Each number is 128 + 32 x the weight over its row's rms, rounded and kept within 0 to 255. Layers, rows and columns count from 0. Numbers have three digits each. The size before them is the row's rms in percent of the matrix's.

# down: layer 10 MLP down (transposed), 384x96, rms 0.456, rows 130-198, columns 0-95
# up: layer 10 MLP up, 384x96, rms 0.476, rows 131-199, columns 0-95
down130 094:051143122108082126086120119085149124155089171156133115173053072166144132099132136156194086157115139170149122132155123234158124088168129148103109119135157151124133122082091131116133144125144097178153143099154140074064124114151098126106107074105102090104157145098119123145156098093143069178
up131 112:134131181072113146150131079124137095122127111133126104096106145110111141157146120082058161157135086140087101146133098120156188120120129153113143186144050140148128153101103103073134155115095138177121164116160212102100173141161191082164083118162122118089093149091147125106082133046160085127
down131 105:083106158105181131166123121118146072137083158136111133118169114145161134193128175185126120146069053218116112146129155111135128135162085143116129103070092141098158099106098104108150121091105107157070160194131097139155144082176133078183149066087134129083129134108141103118121109114140146088
up132 099:147152098140126131099079131146137182107149080140177106136101152158071085185107138105131085157104138132141097087152084063138138148093094139122078131111176098125067137124104134088201160172135216115172147109116142168131141079105162114103167140127065140141071154127108120159114176123160165169
down132 107:108097125132120184127069121152124140088082158134097167141173184108133105177130093136108144058105133132165105129148199095127119152172116139072122118127120109155167092108142147133145163093132123160128113105062167103144169070144037110163128101138090168187131178147132179130112069106156178122
up133 105:118198117122142090083138160144114094078118128110132085138177079150154105120138123098150113169159128111129132106158123130147169150104141134158077110141125162176133117158080081165119094093128131178192139140193037089129086150130131215071099152144149132106108174091117148106107122209137134139
down133 112:105128084145093044140128090184116133121141102084177111107119148165162156098130132170190107089116179147108100151144134098161105095093097025112125103144197117125115172072109136134150167119123095115101167131115123107098110193109105154137149125134121125185128173145187192129131150128178113153
up134 112:088121140117150118147091094055103105139163111116118136091132085164121128180181169120074147145119130133132085115105137158096201125091125091179116146176161073113156068137109151139122127149114171108150149156150103148154163190055164147077118113179096123080143179162136166128084068140122156092
down134 097:141110153132101156147157125087091090130112137163154136165157113170139095145126115148093114152134119159132141162122137079100177092089152195145112070131156120118113136143094122119121109092120183085093198159109162071187123086102121113118189142088119150065095228110149115052128088140137173151
up135 085:130100202091129148111142115101044129116140141163124088102122192111139132121137189168132100107138077125107173054100098104169122165100139135069154111120115120110085098147121159105191095063161086167115161203105165135132116107147111067115127158150143132140145104132060132150120184098130111107
down135 088:153115133116096143183102142147185166177103114122143177134142137114115121100063102160139181134170064073151013164174127119093106134179069127148150183108156081109129153141152082133126188145101145136103126111125136100140156140177109183122144126111116114086134141117172169162068133117132108125
up136 102:137102151129181094162119130066089103128201144158135159151161119142080167143157111213100140087110114114164151166137125102120135136161163130129148097099094106129101095140112088094071104142091229116134118126130109124104128140116112127118206078122183084120117068175112156147175164083091137127
down136 095:166145143122108092102129046135118104191117130160148141144136097117104115106135146102083069119070132139142084169158157177102132084148046115153155099139140150177063153144117099088141110139077117164128112054152136100158149128107093114159078122145124120109168080112143165203170145129113077088
up137 089:139119135104169099152146145124140092140094139115149185120060162141112160124097201145082073142151048149119091140163094077093063115151107128141116101124105132139129124077163116104147140180150138140109076134138151120140147163132169126107131163111047111145159233074159144124127109169084155138
down137 107:080162127095143150204155216114114119183132110159134075113104147105119126132097143140171152178187108124155116113137146129098101142162115115082111139115126115139119140170228149144085107101118063089109093116126120161137176155154077047121114137130134105157083143125109186132126140107065110167
up138 083:117120154183082124140095204162162126136194153105113128112120111110182102111087061074118119069115176155147161129151089163082070145157107152142093117112077163143176093135111139089069148173155088096166122123154127153188107154178104158122140158147127116124118113120201088109151123145098115099
down138 109:174140097203154132155116136079129133145105156142153147156093127093135128155146152117142111145074094158152069200077143110183147092158126161088094119164090139163105118199064118093198107096107115155126185158151190105160082113105105163127131099144073095151130165116118125104158103102165108142
up139 103:156147107112155135123088082116131141148130158157098175094135135111109145134132082159135054075190128128135120166111085142104089104068050138093135151150100113079120140174144126120175163162130074082100131085129078151113166153091177110097177192119136129139112101122181112168146120146212095126
down139 106:087161070098115101131121164073122117135079146170114073172159159149176095154119118167177106093099118168121165079146150066170125142155155107165113115150154195152134087122085098130131183150157082189131149128172133114094102105084108095107122133179137070116164190101087089134105162124117118132
up140 089:135073152079166064134113141143157185123127111078171133110181132099117106189170076115141096119097148112150133169125086183137088121146159175104118145147148095129134143092067123121141151143164135166173145139095158143065151102141106175086133150076101105148152132106204159072072080100095126120
down140 093:191193103125117154149092102118146149116136107112126167118142080097148107116145142157130118077093085062132123115152125142131117122076121179153159128195143132151173097095142105166070094157098131133149171069103123064176124137088192086172095192136131133085118094131115172122123185140127167069
up141 092:137115100134106166087092126097163157073121161154099113163104151075120116127086066079129157119153206122087152130181130126186155122061111103126137129131163135131175130113170103135096181084166140069102135117158086127162123138157123140128157104134061135119093190131119163169191126101188077122
down141 095:100179100140152102091220136200143132099107122156135113110153180077125139084174104181115128110145122101084103164114176098092130113142120143094083140113126124120117146085083109117182111202143088112167130139160171175195141140142134137137042129131098122171166122149067129137130100146092131097
up142 110:132156118140190121190066118018126158120144171139070098153117118089136123220173111115109174080137101115073128108171114101149162142098127149099121116120086167081121160116131108133141138150155136171171113156157114124134199120122121105125129121156166101089064142112139133108184092137111162111
down142 101:149124111108112108156123139095128116163073131154137113217071158161144202162128105111160136126051119158141115171120183067145142154113149120129147117174088136084053120118105149178124113176163075140107131111168069172184167118082166163117130154146158100118114144133125127155115099148070100140
up143 108:129104099134107149133125072058163129144134083146121151096170159120182176122142162161202140116141200136129105131097147177096123101095133137168152142102150154165110140115089092084136131114145101124165095136104132133173049207120158110120110153157176135129042184115125187142115093137149096102
down143 099:125113103147156141176145154199123175143153078138141112169082176149105128127106144159113114165137111105074125163167094096135155107159165088144139078138133116137168141105171137093160115111093136110075195147134179125134175155138109165152150141137156190114110048092121140138079155125062095043
up144 103:161114122091137074152070167116137174101132097094135128143142122076092122085141164168135141116126155113119083134117083116163098164163081108125136122151044184131126179152111169147132122103175145173083184128084072132120064160158128167119137137119116075160084095112185153204107141140092101109
down144 102:174086158138108127168193111044140048161134124112095094094145112126141190135116198095154152157081110144131162116073189102118160124094105112148102113123132160175138126127132151115143191161084148146159108112139141138142176116111167063135103061115145145098175156160089169117154145123163134102
up145 115:151148117099155147165156171113197104137130130124122139080111147110094077103132126147107115119180125082138162122099083136167140158067145144136073130074058152129070163130088189112153147131172182099166098111155144093056102179108154167120188078145127159143138104170059114130114142106134152127
down145 092:100149083138106076149135080157180140138146138164131194141093127122105110168105159125217205150115143073150185173110164121144117131112113156143132181147140146129119103146149113109154116134207106164149149105108089108141127147159164162131135103173145117119156174150117154047093161203103101163
up146 103:163139094049106156107161102121151125156108141125156106177178177108149143181078161123135114047163169176119121154109135154135152159118138161073147130151175068108138139173084125106087079100097064117129140184133120129119114068089072162115113132132151123116147085199097081116114131122134166122
down146 096:092159109054132144135144130119175151117135134153146116123144120090111148099078127157130160121138215121152138135116119086074076125140103086117095087178142139112172198160093181123145123106116150114116093115121058180127231130169161106092113102123128146144089086127147192118092116111137153187
up147 082:132122113169156106081184093098134055170157160165100129157088106119130135184109150158163117185111135156109179119088125122147119112109108152126098090080206155094147144121118143139158095121123164093082138133152162102029151163138140098151118150123100138082137103102056158119115059111106181138
down147 112:133128141106132073137184117102201116151153156144135098133097119143129134095114156151156135090124070148037161118112183149160150098104153110157110166119081129105157110143115134123108051125106109086157159045106124107082093086094099122167179114127147155120135175176124136196094125186147109083
up148 106:159169091110169109116121191130082169159130116178100135124059162092091205117171113101139126175107123124141166126095100133191142128149121137157093120112170127138147158150144071107115165134128106201154101125145126093147095204103106036072109113111108105103157161108154137071142162121114126108
down148 082:087105105142104155143087189138141156161081148111105097083179103115125107114150112125148172140169111051100094104152154098154159102105150071113132131142122079116132170116147197205136080095068086102113154159153118094111117063148115118167181108120151139107128133154060182145108125110075094135
up149 099:126091131138186120168162094147143155169134091141144125138157111114115083094178124087167190109179133170172176086128091122158123072175143123117111134097105126125109115156113114125051211110148099162130063107103122082169115145113099088127215116151101168117096149177122123108170136080131157103
down149 086:109147145096126147183098172172120072160135137119158109126089122109154121141102117171106089151143121136129091145159130158129096094145168096084192092167119142125064150086088140117145193081077194143150160137111188139145130143117125221197101121121155164145118143142181061139126071138129112123
up150 105:164131166085110170116166111155139145158119079157151152095166176112117147146152111123112039070103093129163137128186145157137169136125126222138091149147106134095133148110087096160149097166084124093133140054158093085087086147164093131110128092057165126170129117119109184089128147118140150120
down150 117:103103125106084136163160137192251158125187086173103097137147160166119155141135128125130141109125121127154096142100096108109137154098137139144144140124137139044167154122111109124163097110208090115070130073077076108140148147136128087158162141094135079143123111111119137052115176135097114114
up151 099:116131123127150062119126114148160158161104117103128097128124111151100080135143134123156122106158128218191082122197112143159117158101080110199078127124168193151109120182131042157173117124081162156114141096142154100157128165120080160114089075147144104102152127127168126096120180149084110157
down151 093:116092105085164180187139151155123070140170106208130102166110136139167102116128107130133158092166095137087179108061106168163146092141141164148119148101086092093100161098150094116113116154126138134191123135165179153071122108165119102189147128141149139049156129106066103170138166122141095123
up152 098:146087148110121091159188108109120068159160172142166118089132127104111130102127181124123168171167033090097157143142098139182107091148179124087100085145089146134159141112135121128135156156088162087092121170108174118106166122104092110200204128109133160120136176122101076096135127101121123071
down152 100:123103117165062119108115109137053149159144018153119121156085119117142122157128144064123116142183157178126187111153128109154078199116102100126121130175173116158128155201146097110150167174101130177169124110110140174120100105120115122137103133154117122119181123139154123193139143144111103187
up153 092:167083085087117119107139124046128109101146142095084050120072119154122197142154129113093113112139171088103126094112150183151142146168148156109086120181095160087131161136069167115180176093131136118069172105082155116145122107133161177135141114086073149131117158131116135090163150110081112159
down153 114:053141152124114136134112114165139120152140141155163195106111112076048121089137127152167215169133070080120080113118131172085114182060095128139115163098124108143092153085113115115095100131172127110096067113157106123108149085073105130099099130122136116124057131116089098171146157115115121095
up154 090:130104180127153118171126071139174095118124158095169153119156105146081114136144167103137123172105156169089124123167099093081154108088167158105100157117139180102136158179117107187132147137086155205100118140120185099144104121103173096117134095195153169158166094080172149131200133172117083109
down154 111:111205082091116163074144154183097131127048137096147166120122124119145166125150128133143138132133129087134169188117155129092051131155165142140067202131085141151169079140187135099126150182115131175093142139151148166126111141092133143158144093123078112099157130140139158091071141132155068105
up155 109:133059099114069118176155151083127196140171168184125040199107139117102148151132164094102119171101040086143112106134080153152167129139114133129124173120082103143077099135170123154137146124142124137139129162124177137110110160068074122140133120082135158135154147092140144108096108147147155081
down155 126:136109099117124120130060121162185136108189089139141140109108153120145163104086180122161142093097172106208086125096099125146168128129189081197167170168134125115143111157132106173152105098145124115132134141123096102104146072135130124113078088181114206160130180110189131134072175135139126152
up156 103:149131177127114173166098153096164122143133114126097077110134186151118109123208104044112134099053089117147120110187118119169079150145162185106110103107127134120090200114132148107156161130085143111087169167128191168159148131145098128124120134085141117143128130154061120160076083127118106174
down156 094:104102121153123083110139132113109080133165158093172132168138129108105184049138107136138125193106155108151114088119124156145070070128110051074118152090152117151134087095125134063164042094106126124157125127118152096100091114161108142110139098085131097147145069125176190150188125121096108115
up157 100:197091173134117146091109154087157084172093062117104098101087102112089182158160172112138154109165123129161129122101155138171174098146115141139101124140074169148134156119097082117161116119102143134134145112148172114070061113070102121133140094040123100110153054115115192113104125113160095134
down157 102:082104141144095092105135077150125131145097100151119118136204173149131088153063084110110095176144116116113088175168094147116147156080133125083162105123068115102094095144166135139131158097095153138122127098102195087104149165065154156148155136132166128213158072169133101138133080124180100106
up158 097:181172102139200132139154116087121151184055141095122100114153159105203107111125164141123117128055126138165150086085126080137159136136125153122153098148160159138099105146118182122129094169109172119077108072171155165125139124148114118112069137136147099109117118121108130235134103083087104095
down158 098:075168141095162136149147107164137148126086087193132158103167116127124185173119122104105148101133131143124171197160115113111104137136103170153110140136155157132067191097071165144130208162109127157092106113186136142105144093115162175140166090111136131149055072104167161133148059154122128154
up159 081:181137076097159099147107091157143050155171114092158102102125102124108181127084159172112080109113090126092150136120110138104127183139153140168164094102105155108086079188096155141119111117096101154128073111153129118174097145160156102148130077107055091139137182130193130183085107172135132151
down159 083:098136153102162070094172139175134087130142131119126191082101107127114099157137139089134164099099162145187098125106178087130159114136109032143150144202046082095138094117099174134120123138144128140149127159115085153111153097105141121150069062148154154099094092145063168115116149112113141146
up160 108:146160134098163138174122077127087116198125134073135150153216112110131145109175153176107173113192118138143111078122141171105161080088175113138115113123134111135132119154150130143197160055112066137117108091099124089109146201102163083103103134128098110175129133150118107054116126117101099129
down160 092:105081069158121124111123159126090094166108168123143084150127091153166074216121110113142099095164101142072113188120164067111111169113197181118152125112182153135109106136091103146148157172068113114167155126122109116119122090113119164100120159102085133164146147114107113147109092122121226116
up161 085:177137097142086086110147111184098118054158131099162174150112205133140149128097058112156113137149156189088119121146104150179120117080106149179143154093118120108147130139104102174143075114125110124092145123175089125138165199171095148162092074177132090098143096179124122098162157125129142171
down161 110:078165110068146075149126175109130109049132076166101153097130125150130051096141116074098134087098138117164162179147096133124142121135122117111083109097105132122118158107141147199105104096189159177145144078089142157088182166101146131144161125110116149117158102168094112105171090152072174123
up162 101:131142127134075118191097131117172158102176133103092079176088160098064073172123121157119102126127082127172125127136076143142139183122149207137161175110141162087085174101085122179124152141128132178160134173125134117140110105127135083097067130108098124045136142118150144170170160157129102153
down162 092:142126126152137063116132101115071118076121126155112057159104149149138148157147116181160106144119120205191203168117180074129090089142128191096150126161128138108112124104157198142116157135113084137078139096122176163159130132094146140159180120096064130157074132105139094085111149144115132145
up163 098:151086092116119164148149056091166142102075134134124138102150150090146117121087117141095087112091100146172105125096125183123148181124111148125193134114133059137111180041133093119135122149099148141159169058152160143091101150148162150100164185157079095150137190105074148140132145150169165138
down163 108:136149134153110112199141043114162138173069155108144145128119134064186152095154117145144115125084134107117115102112170110080069136156075116089108151114128136086108090139118125097142090145122116166135036126152052122064126111149134104160111089178094112087177121131139120120102143118109191167
up164 088:172109096137152130126100035113136097157137065121113137145136109093116074109124110082169060109129143132063176139092180158147129136109161165074136139147176110112126107178066115117156111167145115172149165151179078090116156151137102094097137157168106130135116119189185134127112149104064110163
down164 094:114124110123070121121091123168125062163130076107096155126189159114229144096110132133106133127080182127172068120166109119181198131155142174138137065126110146108123098096148102138115119114111149093136130136098143147100131088180139187119139130124180162141129116092108159170057191113128114096
up165 098:140151131127113077187081130196119146128160175075086158099152138089101144140101201147090132084176114139142108109121139172132129100107150147116128113144128104146125196090044133145143094127129161133100198159152198101119206075093147146134134110170136130073127134114141095070129165132106112118
down165 108:124107140077101082185103133172130134107130116155134148161069121190119160186141123139107106110119108117087103204101131111082055122155133184062108119111114090112100150119100117156164136066125111112131112139145091128139137175098139148084106161122086177087083184142056147059139084143140123125
up166 105:191153151115119152195107110127115116132136166094168172131166143131153101097098109121106137184119146110127114136131114131119165106125093096157103176071154111161175153143144157154125181100044165153151126073160078134088178130107078107113105132168091209062101114097144120127084135127136202113
down166 090:141113110134148096201214169126059096124099125119175135162134141097158127135095106130139104182182154070122164165081119163102146162087140078116107138125173114109079086135141108106075136144085132155060175144144142160112129163141165175168139150117136099127131165120125086117180180098128188133
up167 107:161146121146140131145140088115116064155098068146207091153142116153164107101111218068110095182142109122176136136139131102142124101074147117182063215185112114111133130125141172116132103120124178061115126115107137115140109131149150091186148108159176168130096160097094113140130114094142113147
down167 073:133121135140080110132049123120115116106107173091077108113123114169152121161173157117095128108125088187144081160121139150116098055138164173096159095108187154122152185124159109160091137217153144149199084131108123121112155074108145143098073112139104113138130079062168098126108131093099140130
up168 130:143103112038159142161131121112129167177092133089091185047145093143097115140124130162105115161139058102153096116153188119212104057136128128152155150131112124153118175094113118141157204110135103155092137188140132095090120170136125128137127126138181160160152119079135075094128131122146142098
down168 080:165137096147138132055129150122150179151109173190153104146154135109174142121141094103110146128194159147101129089154146160097178117136154200093186134133172160138127113133211115080117129188106160183193155140109143161168130105086113176063082157103100125125133126111150093137171095132135124129
up169 099:155103044078132189097179069101174145153100099151104083121122178111146113203127173124116073159188193165114129137105150096139141149124114136103129138107086186115101151152088082158106110108103152134112146086060107129123109172128140119129060161134145186138121124089126117165137106150140143097
down169 116:084120161148192141135151061090125184170123143097147117125127123092109116129118060136134144146112141094087112130150097144123127171149089077112123123131081119127075131131102172111086194133198113099111157133125134090100106125193162069147115170144164158090072154073098147104182165089166147183
up170 091:129089132128117170075120129106109137097153122060135169140122104115152091154110086110098073070162121081162184116150167120138113221159144192139146110131127201179158166092124057152128155066183105144143103115103120135095096155128098122123141170153143136127090099132151194138121144158153144165
down170 096:119147129108043126115129103160148146104058156176133090092117098161084129175147175097142152117072067209113114072133082136109158124104153178138138130120118082131116153134153138110171141129092130123142126110116148152136142075143186102120097181095135126125153142123109133103106127195150143017
up171 107:155159176136086041180071087170167131122121111129110117106099140114173138069122171121119140144157097117116114112114110155123156143136150162108099147117081195130080156198064148136151083113159137114108110150151131063117134146137140136091056119140090141141072121125099112157132205159087131179
down171 106:075155105120150150138178134106144130157164134151106152106144151134066139170132078175134126195065109136140137184139116067173082135148128107207122141160186108122126094141126132123166121143088178113159143130143111140222150175152111171186145162132145173142129155152175111112107089152185118098
up172 098:109138129163192132119126149120149123079054120086090153104166129178126098117111143062068140084162079121072149134104137082109101122145136125156149175148129141099101064177114147164151119114129130093125169126126159219163091126127114154173135099113166126131114080100160190081197109139089131124
down172 109:146139129127087110139063184158145127163158188065086121133063104105148148091114100133137119151150161130145105117158139125189123120131100120113190075127092103146087082127157179125105085112106153087113169081098104102134175167120181137056132133134102151092130135139080139123148184143098051079
up173 103:109086141095087207117111096110150099177109128080142113060133113179187094119147156045119154191137130141114137156130153114185190144149119155168070129148118140092185105130138128163153098121081129144142127177128137087151118146087152100122136134169133163130110116157097107136058060112119134077
down173 103:122140168126110097110120098173160115117130151093147115153040141147084161151132099155125167108145137218130116140130140079137152062163074156110108144094177156108102146117128117162078127137057120129179109117114089093091104114095194089101221131142152145150157072126111153118111118166164156113
up174 083:161100229098121076124124124113110123167118153127157064093133120103125145046105181152163118108157089129169158102116169135130122163075157126128067190102142190068155078147063175097142130109139120139097142129151127130159109111145135117115119140110126133083103198119112104126110114156071077118
down174 091:116129138103079103139173101118101128080123155106126169123105108169136123180116068206157147166082142103146117155105148171154091085060097120125111124182081055103143106137081167115199086093160103136080098090116128121056158116099093134163164138134105094155133124172145088138098152136138120088
up175 101:170129190141151131170131179117089142112112165058056146103125115173117142167127156115165149162099142140142107101210127143120166096152092139110124121154053140101114120094180134127138172147168105123107082088092135131057136091093167169151154127096197115062122183103148103155127121100140139130
down175 102:168105135098088104145102155141124116116138131066045155151161060130146165071130189063196145144124124155083142099116125082082167120112098110118140113121118170080159194155141110147178134136099122120089111071070131117133143183123150118120101154096215131123110085143119166131146142160107131120
up176 102:146179181143180089122075112143148128157152104156095089158163069113119159090110086170100154107154166158094136097180132151117150152175135162117154135174062200115105084135125129151139091094109099141119091088147083177104159076147160163151089107122128108133146147136126089124136199107053110103
down176 100:095101093202127163146211136133151110107173143092146107146200132102104110124126098101128113120141127153072119131138112144141075134128099062111127109135143181123116086111154112122127129119095175173086153108054117088111115117126049070140160130114161127105170126218129171122145171102182152137
up177 096:145109156095166127136152106126168103129110111157142119135159103138112130124112079069100104124105075169102176121163076094137097169109099088177211088120100164153144132164164077115090131128073124085037124144147111173105089134128109141171157111152114152151182134179115119135223117089122113109
down177 105:112106085117128106102170119123106214146109169112160121129066123155141071140151105174142135091075147068177135119140139161139182083096154106119116148116126131147188069117125164133113115153167116140177220102076096114089122150106094085088136133105161133125140183140108109060084104126139132087
up178 098:119135166113145135147142127125124115132148159133138073095155147131163065116189160139083084125151125101108123156113040150130075107125136197133144152136113121149152097126093144138149114196214123058120131127081107175161097166157088129189158211098149113101137133168162156110133117129106142191
down178 113:063100158135170071113107143059128111087129108158138137139086138118135109123131117100175095186117107144100149156059150216149150142189159134155163095119111125105138133112108128133108148116131188144081066126164091157118103167098213128126101165093130142099138120119136164074101090172169083140
up179 098:103169131039143123146136075121134089188163150124102098134143146119146120148133137120090063085087153158142139117126106105176149136130087205137101203153186121135084187157124131118126134124114136104142144111218111145090123133095123062122121104108115176130105073151092141173123070085133127166
down179 093:105088125165112106080107178118143134137108138132115112158144136188087220124105172122121124174183179166137118087091168151151105140153176106120183089107134107073133138145072135123120100129140040062142138113143128138084117130154121138114063110123041116156145119144110112084114180136082144131
up180 103:124132112196122081135135107119113125108127095128075165147181129144112114209181102073110085091133120131114177114118188206116102106149120145119143123155088167082141147095103084144141118113161129061132121090150137106156087154157112086110086127104090137087124151222105161103110091091111159080
down180 090:141092155097132138110121077158102092096101134082135148134099136092110136126106082121113159165144167121048103153131135113089125086143105119074152068151119127141085160081066189124160138145098098140156144069135140206106191153173143094076149146127113136070105107141106121120083147138193192110
up181 084:149122161137161102160132063139132185176125108071148135074189122131138150135122157173100162169115133185088080080068184141033132102198076129093174153140138109084123180094127089142141122105070110140101110140145142154071112143124145132146117133103108131156092133110139154100114120172141159137
down181 097:111201156137156102085104163130106117084079091119173138114127161144091156088113117165123151169149150081197136165129123058132101106140073118105124128122098093103148142118169115089133134159226117107131134106185111124093186174120123097165094149171154071101085162092118145141130156114142155187
up182 097:212111150062128141137152105098179086139131071177081090166062132158134078107169131144152113117120168117073113121161118176152139166075186145116113134118138122163074097154118180143092130144131165135128140105123101200080189098153157112112101105108186126140125119128156104159158127121113120067
down182 106:087115111116093116132162234109123117135114106130147130154110073156139131131135201136111157095058141160131151118161083105114083143129178100098161130133149129120093138110150142161130144080137149154121165180168217156172157147096096169112073087112135154137099181169165146118087182081138155116
up183 090:118084114106082131155110159135188148164155098121067134155104127084082121167078163085096144166211165188122137099163156143140165158128093112107125170104134110172144128129102131065137103077134150083116119148117054154164148083155101118108048110129153100146137166135099129121173125089107105077
down183 105:138181054145188152045116098099109149146089184109138130092130146086090116162136096109114085128100164093106164136090128146107163094182107164150133106095106127166121113164101188137116121132152154172130093147142151141191168156122105110123071154108149094123161103121093171167179087140132152051
up184 102:103117136191144146129186105115110101139117148153145145110123070124170066057125169167138100107140140139147180061139170117137135140159163088200067108096129157158148160096135163091167084143146129184140129116103147139095115226107129183076086150109126119114107124176128104183134104138144128113
down184 091:213167108083144114113147145090115156129109124106120094112121124151147194163136097091128119105086125153127088177160106168143123150081141129130100062185113088151115089172133123157133138119108140079142113217179038155123141077180116165122112156162111094130136160086121159120158095159143098173
up185 102:170041125140063108085116142130120185156144191118114133101064109166139087157130129140133094133111078168074146166061087105125153183132068135173132111134088110145156144132151135170097160158119117155160077098155166131147135148084140156151138150114123094070109144171144144204150150127165145147
down185 112:086106103161097158113127086179124108144085161142088162144093087201136092130119145165091173108080128110125170173180160108112131172112099159174107085202122089119079112123099172113153166201109085147190107125118161150126183106124132146141131118100149087140165097146110136162167135083122108179
up186 092:146078082150122110169104146112110151119082108094125140118124144115087149109101211120147150129115181152128159106111058175215093167176185084157201087109153085120123113131089080157135127104134103097142125058108128082121159164135166107139123131112125071113124122094169099094167112155119122176
down186 094:150112123111113135155184122142143145111099160087131153067101131157131129181149180174236128074166070122156142155103143164141136099117090114116185085110101128172158124163094128099110085147133109133093092139138126092095148088099155145080134113125078128158126135081201132084127164104146190179
up187 100:166184180128155121212105142130096084128120100147079109178202116123111119115115121154138114139090108076092129162145125127081100090084146132092162098064162151168163162095134111108111123123098168095156131136193105126144152152163175148140162117144122145154109128154128174181171166181133066072
down187 110:112201108198149180100166148111076135158093125141136157136126109085096133162133202141168109084141146111194173082167109152108113147165188151169135164144119112141120087173078140115122181168102080142118145180163115153068111115154117144108078078071144111138089120142124162142143140159121127162
up188 108:114055163104121100093137102102071116131143138147144177102159173140170133147138184120144156133109090131098137140114148182141114114095109097161093112086108139144131107138112117166122105152089155148117175163168133087146184136093112145147133051093154075114145090123142048140148122134125247184
down188 103:119218068112199115075111115126184108114068123157161157105113183079113136121188126132147078160167122115171160106146070166131131150167132121138152136116164094120103101101112120086134034126133130177147126082101106165144095119116145076088119158107119080130144130118139091178159114150158122105
up189 101:040125085109045121145167157191118113151093115110100133115151092115185118130112113150160108150161180151086115122105079143106126138130096147130123168075178133177097136166140180090135095121127118143109215199098155129156144171134178103094194108117121076143148118120135098133137088129116136105
down189 095:119127137164122176138139122169093096172117143111082124209188132155131074218115133117169097096113141100111095114103139140139131161149066101146151125126179143149084210120127085107147054154104104150162099120072140139196113154135105134128133101207093182141124150126166123153132143111147116130
up190 096:112178142106110107132109060154155136152161144088174106079175095145141130141160082150145094151087166072110119088156083169165130183142136106101140107116133054167112110111120052124095176071106139157149125192178078136112082155105115107122177112134196173124106146092141123154133136090144113128
down190 099:172109070210128140152175168115123098135152092137095156128112131069125154152108111128131105071125103120203119107152094163095102094182105098157116138112125162116164164101098109117157124144196083150102176084108144118163164199047134129129131123131136099105038111119123132116130122141073120099
up191 102:183114135145112091087163076106139109170104099154151132103158089106111092144098122063127085115136072145130124138135143109143155134180188084176138117142104133133165114120133176128199074116137130072098150169177126146150065162116123164155121181142223090189116127151093137122121117122104140068
down191 092:131112176119137173173146212093136134125145168143120114192119185094071038178093125172156135150087112124137144088127075154157160115172123170120209120146117157163094096179142121103123142118167134140081124102080112087121177109137104135097101134127079092128133106136121111127168186122131113164
up192 099:109113116131148149098146122152105150153113104137122153129127152092115141117162146123121188163104107141096181075098086109167142111094096163113112208104137140109137109121193066100104105107107120110133050162155051114035072133154151149172115145072146127172109086168133117059140101160151128102
down192 101:135102166109105119126151070149104104180103179143115110152166135158139071144102104154123039169098133159163163173169132160115132138119089120151122071114088119117138117127107066145150145074098096171151107109133175183206127112094096158110137083185166123123129168084153095135106098181109134181
up193 082:129135115161109124084133132186144085134129158096116136126177133111182165169166058129117066140166098172129093116185089163134088120066113161194132143129083137176144139175099115073155127106133111130103145118109120103088077108116121114073128146065140113089148123133094172125129071095090154204
down193 105:085117123168180138126100151093114057069172181152175114092105099101100147140161101151139114158123167110114166166092160104153129139134167147083103175097163149109087108114145122104114185162119118087096201124161090157153154107112147175171100136139101148108130137164078051109183165121090106089
up194 093:159169130093127153146206126155157116112076149128109063086113111112128090152172159166150032105164185135122137096125129108099121141106139173132121174126146146163113128036132151141129155142134057129127104111093116166163106127089143136110176120157109113096109153129098141104098095090205193101
down194 101:119141148120170099096170111128165075082087162119132097162183126118122100145095168146140110174082145092149109080153118074093098102170099097134087158164100069132121055143113195116121120135139115125082138172135101086159139093180150160090151138123141096186147123065145143074142072145139163077
up195 092:155138132148135145123098155170175113131085123091063089146202187101122160162089092133134162186092097140152150126202163085132145156070177126158202111163140160118113120117116090095087092135162092096097124128124184120102122202099120165135134156127164094167091124170103122077128126118127149123
down195 098:123149105157129077077094122146135162161133140142167092143116125089096105126124113155131107162122118042169151139142103129109089093104178153187154089150102123202135105115139158095154120091123189172172108163087122118088126057143112108118111072133167160167139080142097153094098166163125101215
up196 098:155138143059144117112143156111067129099129168114186094149115188051138134079108172142111109149120185185120136124100123111116159141160135100132215123097120110166130145122130116102125105151181176109086132191081152137129130151141177075089107153080115089084116177141176161118101110101087146166
down196 087:053123112152114129149126034158143156104180162153122143081105145158136126123137208113172153094161090160135103146168147078155129185137101118092120102129120171085147122084115136160138111126196055112080103089192087163083123154120158151131137109144185130094113112151122135134182135129141107163
up197 114:150200137095128138144105172084126155149139112158090128178064116129078074086173142106131109131108058123152140131125092144167118062121158150074079103166083148126146198171079122123116088148156128141174150131127138108112092157084196090086124143128131080144118123134125139061147122109089150180
down197 096:106179111117117127109108155138175096110103151112166128113143088110176107131100163182105149072159129117111079142086177085103161113115142068125090197149113132143130107157150182137101118146146090139106197139135099096149135205133138104179124192099170061120120100086148166091091189159109102109
up198 102:222076148168133148114113087103132174155092138138117148138107082104102099132198121104084118105111080078116116112115099106067148186157140174120130115148157074185075175065148138136152092182145108113097125133127178126207128157109120162112125155137118088184125123151128134179135166142112119117
down198 109:167188118137157076182189107142181133110152095161138130140093126125120126098129124175173195126132197111113169167161107151170112086167130102130132128091109112137165161100169191083088085161168169104137121119109110128178130125129079147075104123130172155085168153107117068104083168124096118159
up199 119:148179113132124162170122165129071133078119122172063159124150118102130132103147047096108114149144130134165125146163129148151132144118155045111160153128102138081103141137145125116183174057128124105135130089096072137086123111143197134062141127076115169119105106145173161169168115118163111051